Weights of a small transformer language model.
Size: 6 heads of 96 (1 for keys and values), MLP 1920 SwiGLU.
Architecture: RMSNorm before each block, rotary positions, untied embeddings, normalized queries and keys.
Training: a variant of Muon for these matrices, 7821 steps.
Each number is 128 + 32 x the weight over its row's rms, rounded and kept within 0 to 255. Layers, rows and columns count from 0. The size above them is the row's rms in percent of the matrix's.

# layer 7 MLP up, 1920x576, rms 0.121, rows 428-443, columns 288-431
size [ 96 102  99  93 100  99 100 103  92 105  93 105 108  96  98 104]
[[121 127 110 169 118 152 152  76  96 148 152 114 198 139 107 123 121 115 133 139 117  98 191  99 139 150 194 141  48 155 117 161 217 121  95 185 146 140 192  73 135  85 183 178 198 130 198 107 184 137 129 138 168  88 128 163 125 153 122 150  73 133 147 188 155  52 114  91 143 111 109  86 111 145 115 147 122 105 151 137  56 115 117 121 149 117 105 147 137 151 153 148  77 111 135 111 176 140 138 128 134 158 151 137 141 129 113  58 182 120 152  81 156 152 102 148 114 144 122 146  96 127 136 132 118  84 171 123 128 139 133 126 115  75 184 167 162 154 161 106  94  94  96 147]
 [154 162 139 115 109 174 144 175  92  98 119 134  91 136  98  86 134 129  95  93 154 137 116 173 142 158 136  87 127 114 170  85 133  83 138 151 126 148 114 178 128 149 130 110 162  77 112 123 149 160 137 163 116 139 159 152  86 143 175 118 102 127  82 156 186 140 132 146 108 110 137  76  69 146 154 133 172 152 147 104  85 141 118 113 118 116  70 132 149 191  95 131 107 129  97 120 143 152 182 172 153  71  98  57 119 153 177 111 151 116 120 129 158 144 151 163 144 155  40 153 185 126  93 103 174 106 149 123 115 122 140 192  91 128 170 119  78 134 141 135 132 135  99  95]
 [176 141 188  94 143  96 159 114  92 119 131 138  61 109  98 123  81 101 103 179 133 166  97 113 112 118 146 108 148 101 138 118 152 179 109 100  98 133  91 132 163  94 173 159  84 170 143 128 120 117  69 157 104  86  80 129 101  81 191  42 146 121 162 107 106 158  66  68 133 143 192 174 149  54 133 107 108 161 122 177 130 138  92 182 156 136 166 157 150 124 105 157 117 151 106 130 173 110 148 161 177 133 119 166 109 184 163 169 132 105 136  76 133 141 158 106 154 144 137  86 153 118 129 129 161 140 167  95  90 163 138  86 143 108  96 158 159 147 130 108 177 105 138 146]
 [155 133 125 110 140 116 196 145 178 150  54 163 114  96 125  90 117 128 152 140  99 109 135 143  63 103 108 132  99 152  78 131 157 136 160 110 113  74 135 134 128 123  99  69 136 124 115 114 121 131 107 174 141 161 192 157  84 158 146 110 157  74  92 159 111 164  76 132 165 161 174 124 148 107 100 188 119  97 117 105   0 113 130 125 144 174 166 141 194 132 131 107  93 178 150 107 138 151 137 139 115 122 107 122 191 103 140 156 150 125 161  77 126 101 168 150 163  75 101  99 176 123 117 122 128  94 115 152 151 109 126 134 153 100 142 152  68 137 110 131 129 194  99 117]
 [105 150 111 100 145 171 117 122 133 156  96 116  78  98 125 138 108 107 146 168 144 104 118  91 144 101 119 182 203 119 197 151 137 102 120 139  76 121 111 133 126 136  88 150 171 129 181 125 124 118 134 123 203 132 167 161 181  94 110 183 110 157 141  95 161 125 128 108  85 122 130 136  96  46 130 123 117 155  54 151 110 118 136 132 116 165 130 116 108 163 111 100 125 104 131 151 111 115 112 124 143  99 135  43 108 150 153 103 136 147  77 117 184 231  98 109 189 103 122  69  84  86 187 214 171  94 115 145  87  95 173 152 109 187 163 178 196 127  94 132 130 195 144 128]
 [ 75 126 168 131 159 181 102 141 151 209  65 124 149 114  94  83 134 123 156 109 193  91 144 128 124  91 110 119  16 113  84 113 117 161 179 132  73 184 177 116 105 154 151 212 121 162  72 108  96 134 162 186 150 145 139 151 130 118 146 199 158 164 116 176 123 103 159  75 168 132 157 140  54 106 133 112 112  90 161 125 133  92 158 108 114 164 173 155 118  46 124  78 115 116  98 108 112 159 169 132 156 101 154 128 109 106 197 137 131 123 153 150 165 122 160 122 184 117 162 112 143 135 102 110 162 150 152 168 134  92  92 161 188 124 202 158  97 133 153 155 161 141 117 128]
 [ 90  93 132 117  74 147 137 142 103 149 105  93 117  80 108 111 161  47  67 139 124 135 186 117 116 118 112 123 148 161 103 139 132 179 129 162  97 122 162  84  78 119 164  89 165  91 137  76  50  93 143 105 181 130 103  54 124 107  50 123 118 102  99 126 147 119 119 170 192 117 130 114 173 108 123 118 144  81 158  99 198 181 138  63  83 188 133 200  93 133 133 158 141 112 188 121 121 148 126 148 138 161 121 118 102 130 123 115 137 132 132 153 117  61 159 137 134 132 102 116  88 121 141 135 106 134 160 144  94 164 140 143 121 137 119 188 155 103 173  52 144 101 114 135]
 [ 83 101 221 135 119 164  71 114 143 157  88  77 149 106  95  68 141 175 150 160 186  87 147 127  86  77  99 145 107  36 155 134 133 211  61 169  96 104 117 142  97 190 180 130 119 109 142 131 115 141 129 147 117 101 137  80  58 125 110  89 120  77 168 163 125 106 117 101  56 122 122  98 158 140 136  87 127  87  68  85 120  78 137 115  57 135 142 101 103 162 113 138  66 189 114 164 138 163 112 123 141 107 177 121 119 109 105 131 117  78 110 162 102 146 121 177 124 154 129 139 125 174 144 122 110 134 105 140 145 147  95 143 108 161 167 152  85 155 124 108  85 136  77 123]
 [145 123 135 109 137 123 174  62 155 128  78 180 111 150 144 140 171 166 141 117 119  99 180  87 142  76 163 130 165  97 152 131  86 114  79 130 136  82 162 127 122 153 110  94 147  60 106 192 144  94 138 176 123 122  68 117  89 131 109 138  93 138  91 198 114 121 173 139 171  95 108 101 121  84 157 177 154 159 136 155 217  89 122 155 146 128 125  83  70 141 162 151 152 118 119 113 150 169  58  89 134 130 188 153 110 135 130 158 147 103 108 104 135 114  93 113 118 157 120 105 177 166 114  94 165 117 159 181 154 117 105 101  51 119 113 184 145 106  93 164 113 109 115 150]
 [ 99 118 108 165 110 117  86 111 112 144 157 109 141 169 103 125 180 154 154 147 127  68 124 110 118 157 174 113 152 173 126 133 146 118  82 142 189  99 137 116 175 129 137 149  97 169  92 158 153 185 177 123 101 122  54 113 127 106 117 133 115 128 106 126 104 116 133  82 130  91  69 112 166 141 136 106 118 115 140 142 145 116 146 186  70 144 139 195 119 125 128 162 111 128 132 119 183 156  79 130 201 133 232  98 137 146 139 138 183  89 139 136 156 152 184 162 137 119 125 115 179 134 102 144 134 110 157 131 108 165 104 129 127 119 171 102 121 145 119 116  84 105 138 161]
 [144 134 104 110 129  83 144 116 127 115 101 132  99 153  49 154 153  56 106  85 114 181 130 163 142  67 150  74  86 140 142 117  85 113 116  78 178 125 150 150 109 141 183 159 120 118 122 107  47 102  97 147 151 127 106  82 116 124  85  88 148 171 121 172 141 118 132 155 121 159 146  97 121 110  72  76  80 129 160 102 156 191 128 128 131 114 143  94 122 101 152  67 184 107 149 152 127 114 132 142 103 120 158 184 112 145 190 100 158 120 132 114  84  78 167 122 161 147  67 163 108 161 155  90 117 135 144  76 124 102 144  90 188 151 147 154 147 178 196 191 160 134  85  67]
 [105 103 156 149  91 190  74 150 208 109 124 185 149 128  51 120 125 133 136  66 207 128 163 122 155 130 150 150 168 137  93  36 127  88 145 141 130 142 129 117 138  94 177 132 129 130 137  80  54 107 120 127 176 146 156 155 103 163 132 110 101 195  97 143 108 108 106  46 107 149 138 161 122 106  68 134 100 128 128 127 159 135  87 159 115 182 170 133  94 182  93 162 153 158 148 143  58 187 114 127 151 114 123 133 130 133 166 144 156 180 162 155 104 120 116 142  98 149 113  87 194 142 134 117 167  44 179 150 130 147 121 139 138 153  81 123 162 199 144 174 106  96 125 164]
 [146 135 121 178 134  71  53 135 198  87 165 164 147 153 112 121 132 146 149 112 124  84 125  89 161 122 165 144 142  84 155 143  79 125 193 138 111 140 117 162 192 155 109 102 128 142 119 121  56 142  80 158 173 142 133 158 128 158 134  78 117 142 174  99 127 118  86  77 132 174 132 184 134 124 192 157 108 163 122 146 162 104  99 113 163 101 137 116  82 134 135 117 108 169  94 100 113 139 175 190  91  68 159 200  96 144 149 155  40 168  99 102 160  88 170 111 119 110 122  91 172 193 122 131 111 124 128 123  96 142 118 132 125  89 153 185  79  98 154 131 124 104 116 145]
 [112 173 128 134  99 187 154 139 111 126  85 125 106 235 125 124 129 150 167 166 184 133 163 130 106 164 129 115 170  96 116 106 132 127 178 120 138 136 114 135 166 122 119 158 145 137 113 141 117  99 128 192 148  77 115 131 169 164 114 128  79  72 149 128 121  66  73 112 129 175  97 135 109 120 132  81  96 142 119  99 162 135 122 136 167  84 135 152  66 187 139 155 152  99  76  86 131 101 142  72 152 158 102  71 170 151  92 129 112 169 128 115 142 172 143 176 153  87 121 141 147 154  85 140  15 169 113  93 159 126  94 130 171 107 136 142 142 151 118  58  98 114 180 125]
 [136 122 138 140 144 221 180  74 143 160 164 159 128  77  86  53 131 185  92 127 128  78 193 111 126  70 132 209  87 115  89 168 109 124  84 100 125 100  77  95 121 108 151  99 142 140 144 102  70 101 123 140 129 101 160 133 103 103 159 144 133 161  97 141 134 128 135 124 145 141  90 121 141 187 154 143 149 120  99  64 149  33 194 134 161 171  73  97 156 132  47 143 185  67 104  77 151 142 105 151 114 144 115 136 123 116 124 136  98 115 136 209 100 140 118 122 124 159 132 146 132 184 161 161 145 116  62 112 105 151 138 170 155 145 119 114  99 100 116 150 131 168 149 168]
 [128  95  59 115 141 133 107 120 192 116 163 143 205  79 115 122 124 116 165 110 135 137 122 145 192  47 151 146 134 171 133  92 120  95 104 158 117 100 118 179 137 132 140  89 146 177 190 159 115 168  92 103 143 115 113  99 115 153 137 124 176 154 103 161 119 171 120 170 130 160 136 129 120 159 117 116 116 109 139 130 185  67 103  70 154  97  78 124 147 150 109 164  78 117 133 139  87  90 161 115 130 169 126 129 144 132 105 100 130 120 147 135  78 146 100 101 149 155 142 158  81  95 164  89 171  79 120 101 118 129 170 132 116 109  92 119 129 161 136 139  76 118 155 127]]
# layer 7 MLP down (transposed), 1920x576, rms 0.119, rows 428-443, columns 288-431
size [ 88 105 100 105 101  99  96 103  91 106  88 102 106  96  92 108]
[[103 128  79  93 119  91  83  56 113 185 164 119 145 174 112 119 134 164 110 174  80 120 165 102 118 152 120 116  64 137 116 130 119 158 170  30 150 103 102 125  77 134 160 189  77 139 114 147 138 143  69 176 117 148 186  98 139 144  98  99 138  57 188 117  51 147 144 128 157 151 145 129 140 132 106 137 135  76 111 103 120 129 168 146 163  98 111 132 171  93  78 127 113  95 107  86 139 102  77 140  96 139 188 117  94 116 119  45 153 154 105 129  87 109  93 125 113  65 115  93 193 138 129 130 122 108 126  98 176  95 152 101 158 146 146 101  57 164 120 106 180  96 127 115]
 [158 144 130 129 153 124 142 113 103 111 153 111 129 140  76 127 200 105 164 121 124 120 150 173 106 135 173 168 116 123 176 196  97 111 141 188 134 144 100 133 145 117 136 103 106 165  94  44  91  63 184 187 171 171 138 138  98  79 117  92 126 114 129  87 172 110 163 115 133  86 118 119 125 173 133 103 131 171 123 145 106 142 135  87 130 116 141  97 198 116 108 138  79 140  99 117  79 174 139 169 120 131 149 127 115  96 110 153 192 121 131 105 143  79 126 153  98 111 122  73 104 149 140 188 164 170 144 106 159 155 141 103 113 122 195  43 188 173 180  98 135 173 108 127]
 [175 139 163  85 116 164  57  82 143 152 213 110 119 113 111 144 183  87 174 143 138 116 161 125 126 122  84 113 104 131  92 154 137 144 127 119 187 146  87 105 104 149 134 160 102 162 111 151  97 110 141 102 112 144 113 166 142 109 147 123  93 177  79 145 150 149 147 153  96 112 117 171 153 158 155 127 121 121 119 157 123 188 163 138 128 105 110  80 107 175  85 114 123 102 128  61 136 121 134  87 158 109  73 140 128 156 120  70 120 128 163  61 162  91 101  99 134 118 150 130 162 137  91 133 209 172 101 173 153  82 129 150 133 101 129  98  87 110  96 132 121 125 124 160]
 [146 137 190 139 122  84  91 111 109 117 139 121 163 130  96 179  95  67  81 186 141 108 164 125 128 120 154  84  65 109 173 108 168 161 153 132 119 212 136 115  93  77 161 161 112 105  97 150 131  99 135 117 133  83 132 201  91 125 140 143 167 134 134 158 122 179 134  90  99 171  93  90 115 114 115 145 157 113 186  76 104 145 138  61 124  72 120 103  68 100  98 129 118 145 112 170 143 167 143  97  89 133 128 158 172  99 120 130 119 115 144 110 127 101 152 166 165 122  72  70  98 157 121 147 182 114 189 178 150 105 123 124 142 143  94 142 158  78  73 151 115 146 153 106]
 [129 122 138 136 179 128 119 142 136 142 111 113 132  84 219 128 182 178  99 204 136 155 105 179 116 140  80 112 105 115  96 138  66 112 141 112 115 127  75 101 121 132  92 138  81 152 177 116 148 100  85 107 158 180 152 119 173  95 185 102  64 155 173 111 140 109 138 138 133 147 106  95 104 136 165 161  68 103 152 116 172 117 115 162 157 146 127 125 153  44  81 159  78 205 149  93 127  87 174 148 107 142 146 133 125 198  90  43  94  58 141 120 181  91  96 139  52 100 156 100 114 103  79 106 158 138 178  83 135  71  88 110 143 153 163 164 180 153 108 130 124 132 179  85]
 [135 137 153 156 144 114  84 135 153 152 128 108 165 148 148  57 148 116 128 139 121  94 165 135 157 122 136  75 188 120 128 162 131 108  88 140  98 116 169 141 106 123  87 116 144 163  95 112  94 120 124 102 188 102  73 149 104 103 131 170 120 113 129 157 100  84 189 121  59 128  97 149 124  75 132  98 130  87 105 133 161 166 118  45  68 150 143  98 117  87  84 109 135 193 126  94  77  84 178 137 168 166 147 105 125 125 186 123  82 123  86 115 164 110  84 163 116 134 120 113  58 105 115 143 141 119 135 107 121  89 108 121 103 176 111  68 117 149 161 200 174  92 102 101]
 [176 116 123 148 164 118  78 142  64 122  94 160  81 130 126 140 100 130  66 120 138 169 130 126 109 141 146 139 100 175 118 162 124 113 177 154 114 110 158  99 126 123 127 147 120 139 173 151 113 173 119 137  85 102 124 124 196  86 147  63 126 113 106  96 144 132 187 151  59  30 117 110 110 200 118  92 133 108  48 113 144 127 135 137  87  71 115  91 163 105  96 149 134 138 157 187  93 135 155 136 114  82 140 134  94 137 134 127 123 163 179 145  87 122 118  95  51 126 131  90  70  87  80 190 132 125  79 212  83 126 132 119 152  86 149 155  87  93 107 179 142 148  62 156]
 [142 144 101 144 120 109 159 127 141 178 164 163 165 146  85 102 145 124 141  87  82  60 161  88 154 145  96 207 112 138 130  98  88 130 171 171 112 122  57 109 142  98 163  98 135 113  82 161  75 115 141 161 115  70 118  84 115 117 114 112 110 143 119 120  97 124 117 114 121 164 128 110 130  79 142 150 129 126 103 161 136  86 141 105 109  76 121 158 200  98  89 179 139  68 102 113  99  77 111 144 101 145 154 173 135  88 170 210 119 151 107 113 109 217 155  87 105 119 111 151 153 139 146  67 148 156  40 104 150 152 184 127 142 163 151 121 169 113  44 138 138 127  96 106]
 [139  99 119  94 136 239 122 113  82 165 152 107 125 114 172  89 116 166 147 154 151 131 118 162 142  97 148 128 138 189 112 111 112 114 123 215 106 112 158 129 158 102 139 138 114 124 143  77 166 118 164 127 120 127 117 105 134 121  78 140  90 119 158 100  85 128 148  72 137 127 136 102 137 118 185  64 166 164  98 102 136 125 135 113 158  77 114 136 153 146 109  66 113 144 131 118  83 100 167  77 175 125 148 142 117  96 157  65 152 167 186 109 130 133 101 129 137 163 117  77 164 110 115  68 106  86 128 115 101 100 126  93 123 102 118 139 120 142 112 118  60 117 155 142]
 [ 77 132 185 107 157 127 135 201 110 137 130  57  85 151  99  91 132 157 139 124 164 117 177 128 106 102  46 163 144 106 143 134 107 150 113 118 114 138 145 116 121 137  81 129 117 192  91  56 159 120 203 135 147 136 116 159 106  55  88  96 175 161 158 118 106  70  64 147 128 132 166 121 106 175 143 135  82 181 113 150 161 153 151  95 147 133 190 133 119 124  94  99  51 130 147 104 122 148  99 112 134 115 135  79 100 145 159 153 172  94 146 122  79 155  87 122 139 180 141 130 134  81 209 121 178  97 139 185 186 123 113 124 171 134 163 104 111 140  53 156 196  82 107 120]
 [106 158  99 125 127 167 163 141  46 179  53 119 136  86 119 138 121 192 152  91  64 118 108 144 159 105 147 120 127 176  99 175  64 119 116 121 148 136 125 176 148 117 109  38 200 158  83 119  87 126 132 124 109 173 118 139 173 129 131  79 182  82 157 164 122 168 138 102 135 137 105 103 146  80  88 181 108 158 140  95 138 105 176 150 192 117 127 172 125  90 110 158 173  64 162 113 165 171 105 143 134 186 101 121 152 122 176 148 103 124 165 180 156 104  73 190 151 108 153 164 102 172  67 118 158 151 157 146  90 143 117 122 137  87  82 155 119 179  95 117 119 126 150 115]
 [112 153 123 201 101 123 121 169 157 117  88 120 199 139  87 152  57  75 126 129 131 159 140  87 146 166 132 128 142 110 201 163 128 103 169 116 114 138 136 127 157  73  61 159 170 152 196 101  89 100 135   0 126 131 124 140  58  69  92 158  93  83 104 163 144  65 116  99  86 122 105  76 112 129 149 110 148 125 132 147 142  66 163 141 205 218 143 128 165 131 131  97 138 119 127 139 109  82 121 172 163 124 104 170 169 153 130 132 147 112 143 109 148 141 159 168 157 102 158  68 100 119  89  58 107 181 150 115 151 145 151  94 102 115  98 161 100 142 160 172 113 137 145 154]
 [100 149 155 118 161 134  90  93 102 144 163 179 101 173 139 149 110 130 169 117 111 100 195  53 120 216 129 157 114 128 119 102 162  94 142  87 161  99 158 117 120  97 138 151  64 167  85 133 110 139 194 126 114 234 128 190  96 120 134 158 126 102 112  97 106 168 132  91 129 128 111 169  60 122  98  91 101 105 135 149 106 157 143  75 110 174 174 161 130 139 144 142 165 162 133 163  95 137 156 178 101  95 109 137 130 130 154 165  94 120 118 112  83 121 108  86 123  97  98 164 115 115  98 106 152 114  97 167 114 122 148 131 202 149 112 125 125 103 162 154 130  84 112 131]
 [141  98 101 126 158 116 118 123  82 145 116 139 118  84 152 157 168 154  83 100 183 107 109  88  72 140 107  81 156  92 126 155 123  96  72 117 142 179 143 134 192 138 102 144  94 128  83  66  72  83 140 205 112 142 145 182 112 139 125 148  95 157  91 133 102 127 134 113 128 121 139 126  42 154 123 187 113 114 187 147 194 107 136 144 149 117 186 110 164 152 109 156 189  60 146 135 139  85  91  97 194 120  99 142  97 121 128 153  84 178 119 119 188 143  90 123 124 117 125 141 141 164 130 211 159 154 128 126 133 105 194 108 121 113 126 100 129 116 164 189 139 147 148 146]
 [120  55 156 150 107 122  91  93  97 112  75 159 123 131 176 149 203 171  79 147 130 156 175 120 131  97 112 122 160 119 143 138 151 171  93 117 159 173  58 113 129  83 176 124  74 174  91 140 203  90 114 125 169 151 183  81 122  94 129 163 200 154 172 140 122 144 164 124 108 128 114 149 130 106 119 108 167 154 138 137 174 182 130 187 119  85 169 153  60 108 128  94 114 103 144  93  61 104 103 115 141 104  92 100 109 136  98 125 130 118 146  81 132 117 107 139 153 103  80 110 105 164 147 165 115 190 121  97 113 140  69  69  84 116 164 154 126 124  90  84 146 118 140  74]
 [ 83  78 130 126 132  91 123 111  71 108 147  91 104  37  58 153 110 153 134 128 109 153 119 101 168 139 143 140 136 108 122 220 152 105 114 113 115 116 106 141 120 149  72 127  76 150 122 147 157 184  71 102 116 142 109  86 138 125  89 182 150 120 167  96 120 129  84 138 123 152 126 123  83 199 146 133 130  39  83 159  74 127  68 136 119 204 140 123 124 140 120 133 163 133 116 121  93 117  78  92 146 104 131 133 133  68 126 121 161  93 136 113 175 133  94 136 118 157 175 200  60 159 100 138 112 103 192  86 160 108 130 141 140 128 126 149 115 160 191 159 123 143 215 115]]
# layer 7 MLP gate, 1920x576, rms 0.111, rows 429-444, columns 288-431
size [100 103  94  99 100  97 105  95 103  91 100 100  99 103 103  98]
[[ 98 109 116  71  83 118 124 177 134 147  95 149  98  44 115 103  89 199  78 171 111 146  79  96 142 138 149 113 146 121 154 177  76 138 157 142 116 155  46 133 133 159  43 129 163 137  92 140 130 171 149 103 181 142 109 103 110 170 183 138 114  80  99  98 161 120 112 141 165 127 129 124 150 128 177 225 106 131 175 155  74  78 113 123  98 101 120 148 169 114  67 105  83 157 192 183 133 160 126 159 132  79  85 114 198  84 124 146 166 108  97 130 190 155  67 184 108 163  98 109 107 162 170  97  98 121 132 118 107 119 147 108 157 144 104 166 118 120 117  91 180 160 146 139]
 [ 85  99 149 127 114 131 144 126  83 161 149 162 173 165  59  91 144 150 111 143  79  93 152 156  62 146 156 120 124  75 169 151 120  93 165 101 108 116 107  52 158 111 107 151 111 160 142 143 129 166  62 119 153  36 102 125 103  95 165 156 154 126 210 129  66 172 113 128 143 124  98 149 125 170 102  95 136 120  90 107 129 123  66 154  93 149  76 126 132 161  30 163 154 139  94 147  99 178 131  71 110 111 112 147 142 109  98 149 131 140 168 153 102 170 163 145  81  79 199  99 160 125  63  91 147 175  81 132 160 117 139 109 146 163 140 112 117 192 105 106  93 166 109 131]
 [100 136 119 188 140 117  45 113 133 114 113  64 103 113 134 137 178 175 119 147  88 107 110 128 159 136 132 167 212 136 151 143 116  86  91  83 152  98  88 147 142 131 106 110 185 137 199  89 137 135  97 164 101 212 132 138  85  91 154 128  72 129 150 148 102  88 193 152 129 135 156 178 152 180 161 132 102 115  96 174 149 134 135 114  67 137 174 146  87 140 133 170 126 126  96 149 141 163  82 178 119  59 193 118 130 120  91 103 109 103 103 130  84 188  98  87 112  86 166 137 102  97 185 133 149  99 126 145 149 153 147 136  96  89  58 176 114 104 109 163 156 112 141 102]
 [105 134 121 180 145 156 123 149  95 151 115 111 170 134 131  70  93  98 149 103 211 121 110 117  61  89 136 106  78 189 128 132 105 133 179 104 145  98 128 129 156 182 116 124 125 109 113 111 106 142 192 145 130 152 135 135  84  84 174 100 104 118 104 135 129 162 106 120 118 131 157  82 203 119  74 146 129 152 112 121 122  81  78  97  62 147 140 110 204  87 146  87  81  96 143 117 118 112 140 219 103 149  60 198 129 121 164 153 121 153 161 102 135  99 207 122 111 123 167 105 133 184 167 113  99  83  73 119 148 146 106 187  81  95 143 140 165  86  86 111 118  63 168 102]
 [114 158 145  51 161 147 168  97 116 163 102 119 109 132 119 107 122 168  87 157 176  81 179 157 151  51 112 192 138 116  59 140 126 177  49  81 146 192 137 140 131 196 123 137 139  76  85 116  98 124 128 168 125  67 111  81 136  93  64 103 136 152 183 137 164 153 155 138  95 149 107 142 148  78 122 135 159 146 148 143 137 151  74  98 191  98  88 122 110 122 117 156 135 108 115 140 143 163 123  79 101 150 109 137 175 122 129 118 132 146 157 119 167  93 171 103 118  88 131 113 118 125 153 105 163 118 138 136 106  93 142 140 161 105 151 147 105 105 134 139 173 121 105  89]
 [108  95 152 140  94 141 139 182 104 136 138 133 150  81 102 182 127 158 120 133 115 106 142  57 107 104 217  85 134 143 146  65 113 169  76 107  60  98 193 165  86 144 128  79 174  96  91 136 140 127 124  81 120 139 125  95 159 123 124  92 195 162 125  96 202 112 128 174 122 133 143 150 146  84 143 121 157  92 129 135 115 117 135 127 143 111 160 181 121  94 164 147 136 157 183 104 126 140 178  93  81 142 152 120 133 134 155 109  67 132  90 118 145 118 153 137 129 113 116 113  85  86 135 143 161 113 129 155 115 166 106 117 170  43  62 179 138  99 172 127 133 159 118 156]
 [141  74 114 129 107 130 139 133 118  53  89 130 188 131 104  82 132 111 121  85  81 149  97 121 147 179 137 118 137 168 130  60 129 128 169 108 123 116 109 107 117  76  95 204 163 124  96  96  51 134  96  92 155 143 137 154 144 125 148 208 158 128 146 134 160  94 104 178 153 124  72 175 110 133  86 168 143 169 168 150 111 144 121 115 182  69 121 142 193 167 132 102 147  85 116 148 114 112 154 147 123 117 102 135 150 157 151  95  84 132 156 104 130 118  68  95 140 105 163 143 121 103 165 114  82 161 152 119 107 116 114 159 146  79  80  85 115 127 162 117 140 165 112 142]
 [150 106 134  90  94 137  99 188 146 130 132 136 160 126 176 147 110 110 116 147  65 110 172 105 147 140  92 116  99  78 136 146 114 129 146 140 132 120 127 139 170 110 124 141 133 164 160 137 155  73 152 195 194 112 103 120 141 119 170 128 128 101 117 158 144 111 174 104 137 102 150 163 114  82 112  64 186 163 131 102 114  91 168 111 136 119  96 189 161 119 137  97 131 146  97 159 134 117 157  95 176 107 148 152 103  95 134 182 139 143  58 130  71 210 146 100 153 161  98 111 157 159 130  76  85 186 179  93 121  71 135 167 115  99  64 140 140 103 143 124  68 117  99 173]
 [182 136 132 133 137 107  94 110  73 109 122 174 158 103 131 150 161 133  86  83 188 175 132 176 215 127 141 159 124 110 160  88  93 109 137 137 137  77 112 117 139 165 138  71  72 183 144 146  73 115 106 119 116 124 134 140 165 117  73 182  82 130  60 168  89 130  85 212  90 164 145  94 124  69 144  85 124  92 128 147  40 104 137 179 137  97  75 129 167  92 136 121 118 107 155 116 132 141 132 145  87 170 104 164 133 142 114 147 172 152 129  64 125 115 145 114 163 171 125 140 142 132  85 139 206 121 126 168 130 174 131 144 108  98 187  91 139  92 145 141 178 151 126 170]
 [131 161 152  97 103 152 211 124 141 128 147 160 180 133 136 127 101 111 108 172  77 170 102 128 153  84 102  88 125 149 124  80 170 117 127  66 118  93 154  80 144 100  82 144 155 173 132 155  91 161 133 114 116 156 119 144 110 171 132 139 121 124  93 207 124  48 126 141 129 130 114  58 119 103  71 100 108  43  56  96 111 166 133  92 172 145 132 118 125 105 129 128 189 117 134 158 136 120  63 157 130 150 137 163 120 101 148 126 145 138  99 141 107  71  95 140 130 118 110 156  97 147 114 105 139 118  54 117 101 141  61 121 104 102 141 104 134 133 134 172 158  65 144  63]
 [112  90 155 115 144  67 202  90  97  93 141 139 151  81 138 109 181  88  92 151 110 135 156 178 110 122 100 121 156 121 116 169 136  99 161 120 145 135  54 175 172 178 144 144 109  99 127 153 154 125 140 162 174 123 118  76 120 164 117 100 141  83  28 146 113 128 140 127  86 136 175  70  95  71 111 125 186 125 171 155  82 124 158 136 167 113  59 171 121 113  96 123  89 140 124 127 104 115 118  93 124  99 123 119 197  98 109  96  92  99 112 130  81 160 125 123 159 124 119  86 135  75  94 108 124 165 148  99 126 126 120 140 120 141 145  71 155 155 125  87 111 165  86 127]
 [ 71 161 113 103 135 193 139 127 119 149 116 104 132 167 152  85 166 161 150 105 110  98 137 123 102  79 129 132 119 194 168 114  66 115 162 147 142 128 107 117 151 184 124 117 108 105 102 140 136 136 104 108 141 178 110 128 120  89  94 168 128 195  86 129 141 128  87 165 178 161 148 116 123 139  99 159 129 148 145 154 108 199 195 179 145 140 106 128 100  61 178 117 121 113 107 106 116  68 142 153 130 123 104 103 171 172 101  97 172 103 169 107 100 123 148 112 114 138  87  90 150 121 172 138 171 115 148  95 152 153  93 173 134 105 172  94 203 152  60 122  88 153 153 140]
 [128 133 159 159 116 101 123 110 105  84  98 117 161 112 147 128 159 138 175  80 174  68 156 177 106  74 150 129 143 132 132 130 121 118  85 210 192 117 137 102 149 153 176 129 119 124 145 155 168 169 156 124 184  88 140 130 132 172 130 171 149 187 117 117 126 130 147 147  86 163 167 181 121 105 111 110 108 127 156 103 112 146  77 179 125  88  79 198 121 119 110 103 102 108 168 144 117  83 141 100  89 112  58  84  89 125 118  95 156 161 124 105  65  92  69 162 156 102 126  82 145 164 141 146 134 131 133 158 169 123 113 142 134 139  89  95 167 189 114  96 193 172  87  73]
 [150 165 160 163 160 135 123 178 155  50 124 109 112 110 102 161 109  82 121 145 114 101  98 195 179 174 104 150 150 120 188  99 161  84 171 171 107 148 139 206 124 139 164 112 119  87 137 109 137 108  88 138 123  96 119 125 112 153 105 160 106 133  82  67 133 125 140 120 121 141 111 128 100 101 159 138 141 146 111 156  94 166  81  91 165 145 105 113 144 132 147 156 111 160 160 127  80 119 179 111 133 151 131  94 155 161 183 174 141 119 123  96 157 163 115  86 123  85 103 110 165 113 130 135  96 119 135 116 144 102 154 119 129 138 157  74 223 178 121 146 130  64 111 157]
 [ 96 100 147 147 100  77 114 162 158 140 103 152 119 149 152 105 156 132 163  88  94 124 138  83 124 164 162 187 107 121 127 136 129 119 101 145 122 125 136 135  90 128 102 219 138 139 197 134 152 149 158 113 186 153 176 127 140  74 120  64  79 172 186 130 136 104 102 121 189 128 147 128 130 127  87 106 201 121 151  61 123 113 148  87 113 102 111 124  53 146 139 163 142 141 136 107 130 134 135 112 118  93 209 146  92 149 142 102 208 110 136  73  69 123 146 106 126 222 156 123 123 163 118 109 159 104 149 130 134 152 104 101 141 120 131 148  94 100 148  83 115 137 136 147]
 [129 111 111 146 149  94  99 209 139 166 136 138  99 138 106  85 121 138  79 159 136 135 104 134 144 147 138  74 101 121 189 127 158 136 130 241 139 119 122  90 130 131  97 110 134 134 133 169 119 138 124 163  91 118 164 173 158 147 123 118 154 147 159 133 201 161 187 112 124 121 131 151 187 170 124 128 138 169  87 191  77 152 128 119  92 115 118 147 105 106 133 134  50  75 140 109  92 157 101 118 110 150 148  64 134 142 124 139 166 126  54 152 124 157 132 153 160 158 105 172 127  84 104 134 181 136 118 151 186  93  80 111  97  79 102 140 128 134  79 106 166 144 143 113]]